Weights of a small transformer language model: capped logits, 4117 steps.
Each number is 128 + 32 x the weight over the matrix's rms, rounded and kept within 0 to 255. Layers, rows and columns count from 0.

# layer 7 attention query, 896x896, rms 0.0527, rows 634-669, columns 320-351
[[123 131 107 114  82  58 137 109 162  87  97 134 125 110 127 127 144 128 136 113 118 100 101 123  94 122 107 150 153  96  64 124]
 [126 135  91 165 184  97  92 149 171 107  88 117  92 146 126 113 152  95 115 152 133 150 162 121 172 113 122 113 133 118 117 137]
 [121 140  96 108 129 155 135 115 122 133 135 138 107 147 114 160 161 157 125 129 124 102  98  96 139 162 102 178 161 133 114 154]
 [180  87 185 178 148 125 118 133 137 135 123 161  86 134  59 189 146  92 165 192 124 124 159 148 129 147 150 104 119 122 152 123]
 [115 125  76 134 109 126 113 169 171 220 115 139 138 101 123  95 155  74 137  84 113 122 136  96  90  71 146 109  87 114 146 113]
 [112 157 133  94 141 116 124 173  87 125  86 179 134  53 134 147 133 145 123 111 158  53 127 147 125 116 130 104 141 120 128 187]
 [104 128 133 176  81 114 119 111 171 154  70 136 153 182  72 132  62 149 112 185  98 108 139 107 160 133 136  65 148  73 145 141]
 [177 137 170 116 148 142 143 111 105 126 144 148 163 194 118 176 127 142 156 172 124 100 192 150 149 121 153 160 138 136 149 103]
 [134 153 144 145  90 140 116 110 141  78 118  55 153 144 106  86 173 158  86 146 119 111 159 215 110 156 162  85 115 115 165  87]
 [140 137 138 123 116 142  34 138 146 171  72 183  88 159 115 104  97 117 116 145 128 130 138  81 132 122 146 107  80 113 120 129]
 [153 188 156 150  99 116 146 117  99 118 148 119 142 148 177 128 175 114 106  77  90  86 181 140 109  74 138 175 134 130  81 192]
 [112 114 153 178  92 141 107 130 124  84 113 184 115 159  83 119 138  79 132  93  94 111 136 137 111 122 132 134 132  99 140  91]
 [164 144 132 145 172 124 140 151 137  81 135 101 119 119 149 113 143 166 102 120 156 135 118 100 171  98  91 105 135 186 120 101]
 [135 121 149 108 153 155 122  89 128 124 138 108  49 141 142 135 108 126  76  62 133 136 142  88 100 102 140 108 147 146 107 139]
 [ 96 125 111 117 109 151 135 137 168 102 150 124 137  75 162 132 153 141 125 147 123  78  94 134  94 135 118 126 137 145 129 116]
 [148 172 143 145  88 135 125 126 124 144 134 217 140 100 104  85  93 129 131 120 119 114  91 117 137 153  90 130 142 130 174 155]
 [127 188 152 122 144 168 109 116 102 170 115 157  82 144  84 131 110 130 119  95 107 116  95 191 156  86  78 147  94  96 146 112]
 [ 88 124 179 140 135  90 133 148 182  76 134 122 110 103 138 146 131 104 139  96 120 154 124 115  66  94  95 149  76 164 153 100]
 [167 169 165 132 141 111 123 186 117 176 108 148 149 153 126 159 158  92  65  86 107 139  91 121 161 102 134 126 121  91 144 152]
 [111 113 143 126 160 178 126 138 133 102 164 115 158 141 139 162 173  98 138 131 138 116 126 145 146  86 125 138 105 120 109  93]
 [131 156 128  77  81 166 111 148 137  89 118 163 127 142 125 143 128 110 151 109 139 133  90 109 108 153 158 116 147  98 149 109]
 [117 210 144 110  85 135 159 121 143 155 122 140 120 120  99 111 136  75 133 170 157  92 122 135 133 104 104 148 149 129 126 169]
 [176  86  83 118 106 122 127 137  73 127  81 102 117 145 153 133 124 130 141 141 126 136 129  71 119 166 129 107 105 150 136 164]
 [114 112 180 149 125 155 111 148  84 144 144 124  90 157 121 130 154  79 125 104 152  79 199 125 168 105 113  74  89 126 126 125]
 [ 94 134 138 128  79 123 155  89 166 154 145 104 138 149 177  96 114 114 169  87 168 147 119 125 161 117 119  96  72 123 171 109]
 [ 84 127 144 136  82 107 152 123 145 133 155 141 100 153 103 155 127 132 137 195 170 144 150 151 103 119 107 112 112 130 136 168]
 [101 136 147 120 115 104 146 126 106 125 108 183 118 178 137 147 129 135  94 203 151  83 138  86 111 119 116 173 108 144 109 151]
 [105 112 120 142 120 120 164 101 132 159 132 173  84 106  95 111 166  99 185 100  88 123 143 127 122 168 109 164 151 187 173 178]
 [147  98 137 157 109 129 110 158 181 130  83 178 147 104 144 106 101  70 103 132  98 150  73 148 122 165  91 147  95 117 107  63]
 [138 150 169 147 144 139  96  53 118 160 181 197 103 150  90 137 110  95 105 144 123  96 125 145 164  84  96 118 158 124 121 159]
 [139 150 149 139 133 103 118 138 138 121 173  71 134 126 142 137 151  65 129  87  66 102 103  76 123 148 139 140 147 186 176 147]
 [166 140 137  88  78 180 160 134 108  99 132 102 117 116  74 103 162 141 113 118 162 153 146 159  84 170 124 142 154 132 112 121]
 [138 139 106 105  81 121 130 126  87 152  63 174 124  97 109 109 169 115  84 123 122 124 152  44 131 151 145 123 154 100 119 108]
 [120 135 129  94 146  99 179  72 159 114 113 146 121  94 109 152 151 162  97 133 149 140 153  83 136 117 124  97 110 149 152 170]
 [154 147  91 117 119 105 108 119  77 117 127 129 209  95 158 162 187 143 124 163 129 150 171 181 117 151 127 153 148  92 136 129]
 [152 173  98 161 111  81 129  85  77  85  85 112  84 117  94  88 135  84 135 189 150  92  65 137 102  98  94 109 121 125 143 112]]
# layer 7 attention key, 896x896, rms 0.0526, rows 634-669, columns 320-351
[[172  80 129 139 126  89 132 128 170 107 133  91 111 164 123 126 147  93 155 140 130 138 135 168 126 175  86  94 139 108 142  98]
 [139 198 137 117 147 137 140 111 148 206 162 167 118 156 130 140 102 163 149 129  75 134 113 134 103 106 104 159 136 105  98 177]
 [ 87 154 107 127 139 164  69 157 117 133  81 130  99 157 129 156 107 148  90 133 129  91 128 101 130 188 137 139 115 113  90  75]
 [159 156 168 155 106 131  77 163 115 136 117 134 141 161  92 120  85 139 177  59 151 160 117 165 116 115 124 157  91 102  74 137]
 [120 157 141 138 133 169 111 163 142 111 135 141 194  95  89 136 189 119  74 109 134 112 123  98 107  81 147 102 191 126 118 189]
 [ 93 132 127 114  80 118 165 114 127 145 164 103 113 168  95 128 115 181 146 148 132  87 109 182 197 119 113 123  61 157 129 125]
 [110 159 162 186 127  83 168 172 121 134 124 168 164 147 128  53  85 190 163 178 153 112 203  87 105 118 147 158 127 160 118 162]
 [103 180 175 152  57 118 174 121 102 181 189 123 153 199  52 165 131 134 174 140 171 185 133 106 120 159 116  93 132 173 148 157]
 [101 131 127 148 115 175 122  98 101  94 134 107 140 123 100 101 150 169  50 159 101  96 117  92 144 146 122  96  98 145 122 141]
 [ 73 145 178  90  94 124 128  98 177 107  85 117 172  93 167 125  90 115 185 158 174 115 180 134 167 115 184 137 154 147 162 110]
 [129 163 179 137 120 119 144 144 127 113 174 160 184 123  98 120 144 117 130 118 124 156 138 136 156  84 108 141 163 144 117 100]
 [161  94 159 164 101 116  92 141 146 140 143 150 121 124 121 163 101 130  74 124 101 137 138 139 150 119 167 154 168 158 180 130]
 [ 73 133 181 128 154 199 149 116 171 112 105  82  96 167  63 104 128  86  96 164 119 159 153  89 125 113  37 139 106 131 134 175]
 [135  57 158  67 102 146 129 106 169 123 155  80 107 148 161  83 128 112 135  73 129 112 107  23 111 101 118 118  93  58 117 165]
 [103 129  36 150  48 125 114  86 116 100 107 219 161  91 137  71 192  82 108 164 112  86 130 163 132 133 117 121 185 114 101 114]
 [ 74 165 131 173  87 148 139 102 119 119 138 142 157  97 125 144 112 155 121 122 149 123 125  94  68 170 137 142 104 149  99 130]
 [148 178 104 113 162  89  83 114 135 177 121 156 102  77 128 151  72 103 128 123 117 123  81 197 161 117 133 172  57  95 142 106]
 [ 84 118  97 112 113 142  96 155 175 110 139 146 128 137  86 154  93  99 159 134 122 121  90  95 131  96  84 155 108 100 162 161]
 [166 122 169  79 132  97 143 154 111 176  85 142 129 113 133 149 132 156 148  72 131 179 116  52 232 126 139 111 152 124  48 162]
 [134  94 123 132  94 172 127  90 150 176 137  83 132 105 163  88 159 115 131 119 111  88 148 131 112 139 174  90 127 126 153 137]
 [163 170 195 112 165 130 126 159 143  97 152 115 108 123  71 142 132  93 123 136 155 148 140 127 170 179 157 110 114 121 168  53]
 [117 110 116 158 107 137 154 178  67 145 142 114  76 108 122  92 120 104 204 151 194 108 162  88 179  95 101 136 130 136 126 110]
 [161 120  73 107 115 146 140 145 140 133 124  91 147 114 146 163 159 148 139 135 167  88 163 139 139 145 102 145 118 162 133 188]
 [119 171 210 169  80 158 112 144  76 114 164 133 136  99 103 134 156  87  84 149 188 182 167 229 129  88 134 106 129 155 155 146]
 [136 163  90 115 146 180 126 117  91 140 133 120 169 191 122 134 174 151 133 111 161 153 158  85  91 160 143 119 147 135 113 113]
 [149 126 121 144 190 125 120 190  86 135 179 177 169 187  79 134 176  86 140 161  94 176 180 131 107 145  98 193 131 129 136 134]
 [135 153 167 125 122  84 161 140 173 108 128 126 122 136 161 121 119 104 137 122 160  99 220  96 119  77 194  61 179 114 137 115]
 [132  79 132  98 148 120 170 135 141 126 120 210  79 116  96  92 117 136 154  80 120 129  91 141 155 139  89 154 144 151 124 124]
 [ 84 124 183 134 150 103  43 131 134 120 105 122 161 134 112 123  97 138 109 120 130 152  98 110  68 180 164 106 136 115 119 143]
 [150 149  80 181 154 116 111 138 113 102 134 187 100 155 106 156 140 148 138 152 166 102 124 157  88  91 122 143 150 109 134 144]
 [109 183 135 144 157 182 136 144 130 204  85 168 147  94 117 146 123 100  97 146 176 160 114 119 140  83 151  91 208 151 147  87]
 [160  59 112 137 150 118 172  96 124 118 132 149 101 149 126 111 146 132 151 153 104  51 103 174  24 109 132 125 158 140 139 145]
 [160 117 164 128 102 136 142  83  87 156 184 144  99 131 220 114 108  92  87 175 128 183 150  73 140 155 175 116 211  92 154 104]
 [211 108 137 113 127 134 136 130 154 113 121 126 178 158  96 127 175 105 111 147 156 122 113 112  82 112 112 122 144  97  95 173]
 [117 143  80 139  98 129 120 159 137  87  97  85  82 150 136 176  88 169 166  96 107 139 103 167  95 134  71 141 148  46 104 131]
 [136  79 117 131 145 136 143 104 161 165 131  73 103 121  98 150 115 184 141 150 163 136 163 155 124 163 156 175 116 135 110 104]]
# layer 7 attention value, 896x896, rms 0.0526, rows 576-639, columns 320-351
[[135  74 126 134 152 152 136 131 107 147 157 173 119 156 148 117 135 115 124 108 142 109 124 107 117 147  83  88 153 160 143 182]
 [128 103 107 168 128 128 162  80 125 129 131 125 161 147  72 159 158 127 104  83 107 164 152 154 115 112 153 131 103 137  56 134]
 [148  86  92 107 122  81 141 108 160 127 185 102 121 126  71  64 103 108  82 139 129 183 157 146 114 128 120 144  97 134 129 106]
 [ 86  77 154 119 115 120 108 138 144 114 153 133  99 144 177 119 131 154  95 143  97 117 175 111 114 138 130 150  71 126 113 133]
 [150 158 111 122 138 133 136 126 116 106 104  96 146 100 132 122 136 117 102 121 127  93 134 116 111 127 144 162 166 133 116 128]
 [153  89 139 152 118 120 113  93 133 102  81 146  75  79 150  68 131 161 156 117 126 118 115 137 153 122 145 171 153 134  74 110]
 [153 147 168 117 172 120 123 144  89 157  99 105 122 111 185 130  90 153 146 117  93  96  95 179 107 169 134  65 154 115 146 157]
 [131 127 111  95 126 107  71  96 133 143 147 131 153 192 108 144 122 166  96  86 102 144 132  83 115 131  97 149 138 179 130 129]
 [122 118 102 137 120 167 116 113 165 120 142 140 138 112  75 143 134 103 124 115 143 130 119  95 112  71 120 103 125 158  88 145]
 [ 95 147  96 103  89 135 119 125 160 159 100  83 153  79 143 132  81 140 131 110 170 107 136 179 188 136 139 141 123 120 136 123]
 [129 137 106 140 106 145 158 154 104 118 148 150  99 104 149  73 162 126  86 104 108 124 217 170 118 125 155 110 103 138 145 138]
 [114 164 145 118  94 114  89 136 155 141 128 142 123 133 119 115 121 104 123 135 119 182 149 125 128 121  93  74 125 109 153  93]
 [137 163 147  93 156  95 140 121 153 169  81 146 132 155 126 164 137 107 137  84 100 153 156 162 100 124 112 145 163  58  92 129]
 [162  93 121  67  88 132 172 117 139 145 104 114 152 106 175 114 138 119 164 116 127  94 113 154 153  86 118 123 142 108 125 133]
 [ 75 183 137 178 169 182  81  94 135 126  99 107 111 124 113  84 170 135 125 160 158  77 133 125 106  64 150 128 101 140 129 136]
 [135 110 129 122 152 139 123  59 149 139 104  83 153 117 137 112 183 115 115  83 127 103  90 111 123 132 114 146 122 106 142 132]
 [115 143  95  91 115 133 122 108  94 143  89 127  73  57 117 120 125 106 100 125 108  97 135 166 111 103 120 146 154 156 163 135]
 [167 140  62 142 155 137 116 153  88 104  77 108 165 146 177  94 146  95  70 143 175 173 160  96  77 126 155 105 109 111 129 121]
 [128 134 145 123 163 130 178 129 123 127 137 172 111 108 133 150 189 112  98 155 102 100 134 120 109 166 159 109 165 103 102 185]
 [181 142 130 130  92 155 110  91 100 112 114 130 103 119 128 118 157 150 129  97 113 110  78 117 129 100 150 165 162 165 124 161]
 [ 99 151 135  89 142 104 127 103 101 171 152  82 154 134 124 128 154 163  93 132 110 155 127 155 156 134 125 106 116  90 140 159]
 [101 104 128 117 117 151 198 138 131 141 135 168 187 123  96 136 108 123  94 149  78 145  59 121 117 139  85 138 122 121 159 160]
 [120 132 130 184 118 136 143 121 156 123 105 124 104 123  94 159 165 115 135 118 141 108 105 110 168 123 162  97 166 181 114 145]
 [108 141 101 169 155  98  93 130 127 139 146 137  82 125 136  95 155 103 135 122 127 172 143 142 198 134 135 123 137 146 108 123]
 [ 84 164 156 168 112  95  89 154 108 152  97  81  96  93 150  79 128 142 135 135 164 146 102 154  79 114 110 183 124 118 144  86]
 [191 159 135  84 123 124  61  92 118 140 186 159 152 124 112  96 185  61 129 157 121 143  63 160 117 122 162 116 115 135 122 137]
 [146 156 124 168  95 120 119 114 122 148 109 163 127 156 135 118 107 158 122 114  87  76 111 106 112 112 154 102 142 142 144 138]
 [130 101  89 149 103 195 118 116 141 131 141 166 118 116 131 143 143 129  78 140 144 146 136 134 152 108  79 127 163 156 120 125]
 [146 120 111 107  95  81 109 142  90 125 148 149 107 117 115 141 112 133 100 148 107  94  83 101  80 133  67 151  93 115 137  90]
 [159 144 138 107  93 157 113 156 130 113 137 178 105 124 158 130 142  73 146 161  83 112  94 156 156 174  77 117 157 119 154 130]
 [ 84 117 134 132 141 145 133 122 113 130 120 144 108 139 124  76  78 124  84 142 106  74 154 131  85 161 164 139 148 120 126 164]
 [112 151 123 156 161 169 103 136 124 121  87 128 126  95 140 135 108 106  81 145 112 163 119 110 140 124 148 141 181  86  91  99]
 [ 94 152  72 122 152  75 140 105 112 164 130 102 133 102 130 131 115 180 147 105 156 159 117 126 120 104 133 108 109 169  98 132]
 [135 166 116 142 141 125  65 120 169 140 148 109 118  97 170 141 136 151 123  58 125 112 174 125 165 128 147 159 159 148 147 137]
 [100 117 139 111 100 172 129 180 101 181 136 156 123 114  99 106 117 191 111 154 127 103 111 117 144 146 108 121 137 153 132 114]
 [166 117 109  52 180  83 100 137  68 119 137 168 126 129 132 110 122 128 159 130 147 151  95 116  81 130 109 112 142  58 162 101]
 [109 127 154 159 132 104  49 116 142 119 149 108 127 130  83 117  72 112 135 118  66 106 101 128  72 134 111 122 181  78 157 126]
 [122 116 139 117  91 113 133 150 173  97 131 102 125 123  90 173 105 163 134 134 117 157 151 152 107 134 125 120 154  87 197 144]
 [ 60 164 137 150 135  96 111 153  74 183  88 137 109 153  88 118 107 129 144 127 137  48 132 114  97 157 159  88 141 123 105 214]
 [133 108 120 100 130 147 149 129 128 159 112 130 135 121 122 175 144 126 150  93 138 141 163 122 118 123 131 110 140 121 151 153]
 [ 73  92 120 160  47 156 113 133 116 158 139 142 142 118 150 119 134 140 143 121 103 167 150 116  82 148 133 155 114  94 154 132]
 [137 149 119 131 122 118 135 109 155  84 101 152 126  96 113 138 132 141 143 122 132 130 114 132 104  89 134 107 133 115 142 132]
 [155 106  85 161  74 182 188 106 172 151  87 134 143  65 124 127 130 107 157  71 133 169 135 130 112 111 119 120 105 171 119 108]
 [145  58 140 185 165 154 140 123 132 119 121 144 147 134 135 110  91 140 154 180  71 120 130 137 136  97 127 165 142 123  99 105]
 [ 97 149 128 140 137 105 103 156 132 162 126 134 104 202 179  80 154 159 119 168 123 133 119 159 118 122 118 138 178 100 192 117]
 [151 126 154  94 148 144 117  95 137 134  88 168 188 111 150 104 149 137 153 115 145 123 124  95 152 129 100 133 130 137 105 153]
 [112 107 145 119 145  83 104 126 120 126 126  97  91 108 153 130  93 131 173 127  77 180 114 135  70 124 100 116 146 128 147  53]
 [154 137 156 190 131  83  93 157 135 104 187 121 156 150 143 117 100 151 163 125 124 149 130 149 156 142 140 139 142 161 100 152]
 [ 84 133 131 159 152 129  97 112 111 154  77 115 154 159  91 108 121 129 154 103 133 128  77 150 128 128 117 136 128 102 100 165]
 [110  98 105 117 110 119 156 103 146 139 136 118 134 208 153  89 121 110 111 147 131 159 114 160 153 101 126  80  98 148  61 158]
 [154 118 142 147 128 152 135 163 124 178  80 143 120 110 151 138 118 170 123 122 133 123 130 109 176 141 128 133 110  72  93 132]
 [135 137 169 132  99 126 117 130 118 100 154  98 133 149 139 130 144 100 127 123 158 156 114  91 108 100 106 111 101 121 195 125]
 [130 140  90 111  89 128 109 152 141 112 118 138 101 123 120 137  86 155 156 110 153 112 157 118 103 179  86 141  83 102 159  61]
 [133  88 136 148 172 162 158 116 128 145  55 112 135 153 133 149 129 135 139 113 152  84  72 123 136  92 124 155 114 102 134 146]
 [126 182 153 161 149 150 147 148  93  82 139 105 126 123  96  98  92 161 138 111 119 122 136  81 144 190 143 141 120 128 114 164]
 [103 140  61 109  81 112 120 122 146 124 131 134 147  87 170 109  78 112 150 135 114  97 110 137  88 141 127 147 111  92 120 125]
 [132 152  69 117 139 120 147 148 151 125 125 126  71 130 101 169 189 149  95 140 129 116 121  94 127 126 101 109 173 157 126 126]
 [140 101 133 111 207  88 152 124 116 129 122 154  72 127 121  76 127 149 128 182 103 121 227 155 126 113 145 102 163 125 134 152]
 [127  96 152 101 129 169 124 143 147 138 122 143 156 164 115 133 142 144 170 125  91 154 120 131 119 118 117 163 119 115 176 134]
 [145 142 179 101 134  92 100 114  85 109 154 134 131 124 151 151 124 107 160 147 130 134 140 118 115 115 116 107 130 129 135 120]
 [148 176 139 131 147 172 153 115 112 152 145 133 123 109 129  99 141 138 125 168 142 138 145 115 124 175 121 141 150 131  84 149]
 [131 119 108 137 109 135 154 153 132 129 124 120 121 174  84 102 108 154 169 128 103 153 112 122 109  99 165 132  71 148 169  88]
 [ 93  91  98 132 138 155 101 102 136  74 131 106 132 142 129 136 150 147 152 154  74  89  68 102 103  75 129  98 149 131 100 109]
 [ 88 193  81 133 124 168  85 111 168  88 121  73 106 149 162 139  98 165 115  83 159  94 107 122 109  96 140  88 105 179 131 182]]
# layer 7 attention output (transposed), 896x896, rms 0.0686, rows 576-639, columns 320-351
[[159 180 119 136 119 117 141 149 158  87 148 116 174  75 122  80 138 101  86 160 164 141 100 155 135  61 191 206 167  88 122  59]
 [ 98 116 113 152  86 150 100 137 136  99 133 138 101  74 124 121  94  94 142 143 153 109  70 132 103 103 117 148 150 106 143 107]
 [116 164 123 153 103 160 165 134 154 100 130  99 105 134 143 200 183 132 156 160 124  87  96 143 115 176  93 107 185 125 168 149]
 [159 131 134 119 122 131 158 112 133 131 132 144 148 132 137 145 123 120 140 139 129 100 134  94 184 111 162  88 168 146 123 115]
 [134 114 190  77 125 145 142 121 151 145 105 127 132 136 133 129 159 128 123 126  82 125 129 172 162 132  90 120 147 104 138 137]
 [107 145 113 113  95 152 152 137  96 148 149 153 119 134 232 156 173 138 171  73 134 106 163 174 160 131  86  95 124 164 152 143]
 [ 96 115 116 160 112 138 137 150 171 145 149 127 135 111 110 104 154 137 188 128 167 152 197 110 142  99 122 157 101 101 123 155]
 [165 190 141 129 135  88 149 152 142 116 127 128  61  99 155 159 157 118 158 148 106 129 209 129 151 126 110  88  93  81 147 112]
 [116 153  70 121 128 116 130 147  78 219  71 132 127 180 172 133  97 187 157 111 136 141 129 119 135 151 181 121  90 108 153 113]
 [145  75 234 110 126 177 188  73 131  91 160 147  95 106 100 132 135 113 142 159  72 132 151  93 134 146 131 159  87  72  61 146]
 [109 151 123 102 182 109  99 152 120 122 129 109 126 185 141 124 139 127 137 160 143 105 123  89 154 172  79  87 133 126 152 167]
 [183  88 110 149 174 148 145 197 136 146 138 106 101 110 128 104 134 202 128 167 139 144 128 116 113 111 180 153 116  86 124 163]
 [152 149  86 178 125 154 122 131 104 103 188  92 162  78 116 135 167 131 166 174 143 115 145  84 133 107 145 129 112 147 137 104]
 [ 79 154 128 164 197 112 112 122  72  94 105 154 138 133  92 132 147 129 106 138 175 119 119  95 127 127 127 186  85  94 185 114]
 [169 103  94 128 118  91 149 197 155 145 143 118 122 129 142 146 130 137 118 133 106 164 135  95  92 110 114 101 115  99 107 110]
 [126 115 108 147  93 117 117 157 146 152 144 105 105 119 118 118  80 170 119 177 105 123 129 124 199  88 115 104 109 141  80 127]
 [220 118 125 153 165 129  88 169  90  90 193 134 180 157 194 139 122  97 163 115 141 106 104 116 143 182 106 126  61 120  98 103]
 [ 98 189 134 138  71  97 104 118 175 166 172 150  54 132 134 102 141 150 149 140  81  92 112 138 119 114 110 171 194 152  85 165]
 [166 132 128  92  96 139 114 153 125 134 139 122 146 128  99  85 143 109 136  86 141 174  89 151  94 108  57 130 113 171 156  89]
 [138 122 137 126 146 108 136 121 191 145  92  84 171  83 113 150  77  97 131 167 147 124 141 113 136 128  86 120  64  51 132 114]
 [174 121 115 159 117 127 102 153  84 117 128 167 161 109 114 193 119 162 117  91 129 106 133  98 102 156 115 137 121 121 102 153]
 [124 136  93 159 129 137  94  79 104 120  90 121 148 165 107 150 112  99 123 136 159  29 117 146 150 136 132 102 145 146 123 117]
 [175 127 118 130 134 162 113 132 129 160 214  91 155 131 144 109  66 144  89 157 102 165 179 113 168 157 124 180  84  75 176 167]
 [171 104 125  93 152 187 126 106 136 132 127 122 178 176  99 100  69 174  82 169 108 140 107 125  70 121  92 162 114  91 102 155]
 [154 142  98 119 144 133 148 128 145  58 107 157 153 178 101 118 112 113 134 154 113 135 171 159 166 121 143 114 142 156 103 173]
 [124 113 154 187 146 132 140 159 132 102 102  64 139 122 132 161 122 182 147 123 120 128 187 128 128 108 149 140 157 131 134 144]
 [122 125 128 125 143  99 102 129 151 119 179 125 108 116 118 152 146 100 136 144 132 193 156 165 105 121 175 100 113  23 104 123]
 [129 125 114 107 116 111 167 182 135  90 118  77  80 133 132 130 182  90 174 121 145 111 159 124  94 158 179  76  94 133 167 129]
 [103 149  86 156 205 146 118 107 141 152 157 139 140 183  92  84 145 140 164  86 107 147 167 151 140 132 137  99 137 115 152 118]
 [ 88 161 106 124 194 113  88 129 107 151 141  84 125 105  86 100  58 223 149  94 160 139 165 108 126  87 151  81 135 115 176 114]
 [174 169 164 144 135 169  84 131 122 109 126 109 149 123 122 133 147 109 108 133 124 118  51 145 111  80 139  93 146 107 152  96]
 [170 108 128 144 132  83  96 172  94 114 164 129 182 151 123 151 163 175 128 124 111 106 136 154 108 113 112  80  88 126 140 171]
 [171 149 152 133  50 122 113 159 163 117 140 149 124 151 101 123 141 125 141 135 138  97 153 113 120 141 143 154 124 109 179 149]
 [110 138 131 147 144 142 192 116 153 152 129 125 123 145 121 127  51 132 116 213 145 105  86  95 132 171 167 108 137 100 107 119]
 [125 153  99 109 155  87 154 113 190  97 103 117 111  83 127 172 137  82 162 106 122 133 139 141 147 120 184 118 125 126 114  96]
 [ 72 139 194 154 135 173 130  86 168 138 127  88 169 106 103 111 109 183 148 105 125 136 134 146 109 137 127 120 162 135  80  85]
 [180 151 110 120  89 157 184 142 105 121 175 172 120 140 143 138 130 150 139 127 187 135 167  99 177  85 140 116  55 147 108 123]
 [109 173  90 118 169 105  53  86 123 172 139 135 150 122 115 117 120 173 107 168  96 115 134  98 169 142 157 137 145 122  25  99]
 [190  90  73 115 122 134 146  95 149 104 136 100 133  78 164 156 133 126 124 120 126 209 138 179 121 135 106 141 127 122 115  90]
 [ 90 113 113 180 105 123  75 118 136 117 139 153 160 176 102 113  57 105  83 126 147 136 110  93 169 175 179 140 103 154  86 113]
 [175 149 197 131 177 104 150 110 148 141 112 102  89 133 120 149  53 174  93 102 154 140  90 146 177  78 123 134 123 145 104 163]
 [125 156  90  74 128 122 137 180  89 112 149  89 124 149 120 133 152 161 147 134 110 149 118 129 139 156  88 157 131 108 147  97]
 [138 153 147 143 129  86 103 119 134 152 139  93 144 186 125 122 159 148 126 113 162 154 137 107 139 140 107 128 121 140 136 197]
 [ 59 161 113 117 128 136 110 179 127 173  98 131 124 149 102 116 136 146 114 145  82 126 158 139 149 142 106 171  76 145 159  80]
 [170  97  98  89  75 136 142 119 147  67 128 137 107 116  79 187 126  96 118 111 105  65 135  89 100 173 133 119  78 142  99 128]
 [144 180  99 164 105 141 162 160 120 107  86 133  52 119 156 149 158 150 167 150 158 142 121 114 106 130 137  94  68 122 147 115]
 [145 120 118 109 138 124  92 135 135 132 128 126  98 184 108 101 120 115  90 131 210 107 161 149 180 121 141  97 100 143 164 192]
 [ 82 101 101  70 125 178 156  71 116 157 117 135 142  84 154 145 150 120  93 122 185 135 131  95  84 136  83 127  93 126 180 106]
 [173 141 144 116 105 107 150 155  50  91 135 103 128 116 158 157 172 142  65 138 123 124 182 116  99 101 133 170 175 125 131 143]
 [110 169 102 134 133 115 145 157 146 116 104 126 130  70  88 157 184 109 159  86 123  85 101 101 143 150 133 183  90 143 160 134]
 [123 143  89 120 153 136 159 123 151  74 128 135 161 111 122 157 137  96 157 141 148 106 130 146  91 130  83 112 115 162 207  76]
 [146 121  83 104 169 181 126 141 159 153 114 148 157 127  87 155 151 123 114 121 138 167 129 136 152 145 148 156 162 160  55  59]
 [ 96 150 161 148 199 123 153  85  83 132  83 119 129 167 134 116 142 114 127 132 127 152  95 136 137 116 148  95 163 143 145 171]
 [127 149  90 115 125 135 115 114 102 179 130 160 178 144 130 146 111 109  93  42 121 116 142 130 128 184 103 157 139 133 166 154]
 [165  53 130 105 128  69 133 135 131 151 105 148 133 120 139 124 116  78 130 130  86 102  86 140  98  75 120  98 147 132 163 116]
 [ 94 138 136 103 149 171 134 146 105 115  96  77 125 108 120 149 147 129 128  86  96 144 160 135 105 123 146  86 182 134 154 122]
 [169 162 171 152 168 118  93 115 164 129 158  93 143 133 114  96  93 140 111 122 145 150 108 145 152 155 145 149  61 101 122 118]
 [112 125  98 109  58 118 120 156 165 144 121 135 100 191 131 126  77 105 119 111 206 154  47 125 128 171 132  95 100 133  97 117]
 [132 125 154 123 125  72 176  97 134 138 140 131 150 145 123 183 163 165 124 116 160 124 121 159 108 162 175  93  92 124 109  75]
 [ 98 133  77 141 160 103 137 151 199 191 139 107 104 106 110 121 120 144 115 131 157 172  91  93 152 153 162 146 117 153 120 126]
 [112 117  86 162 163 103 130 128 145 142 119 126 140  88 118 121 128 145  86 144 133 155 153 143 132 127 102 116  74  92 136 136]
 [ 68 161 114  77 127 111 138  84 176 107 147 142 158 101 145 149 130 162 223 143 125 151 113 139 156 176 136  78 157 122 142 108]
 [172 140 135 126 107 134 155 136 108 159 159 125 112  97  93 118 119  53 116  76 175 144 175 131 126 172 151 147  75 135 173 135]
 [221  75 158 158 109 110 192 115 108 149 139 148  90 114 183 117 175  62 129 130 135 173 108 164 143 146 145 194  97 111  91 131]]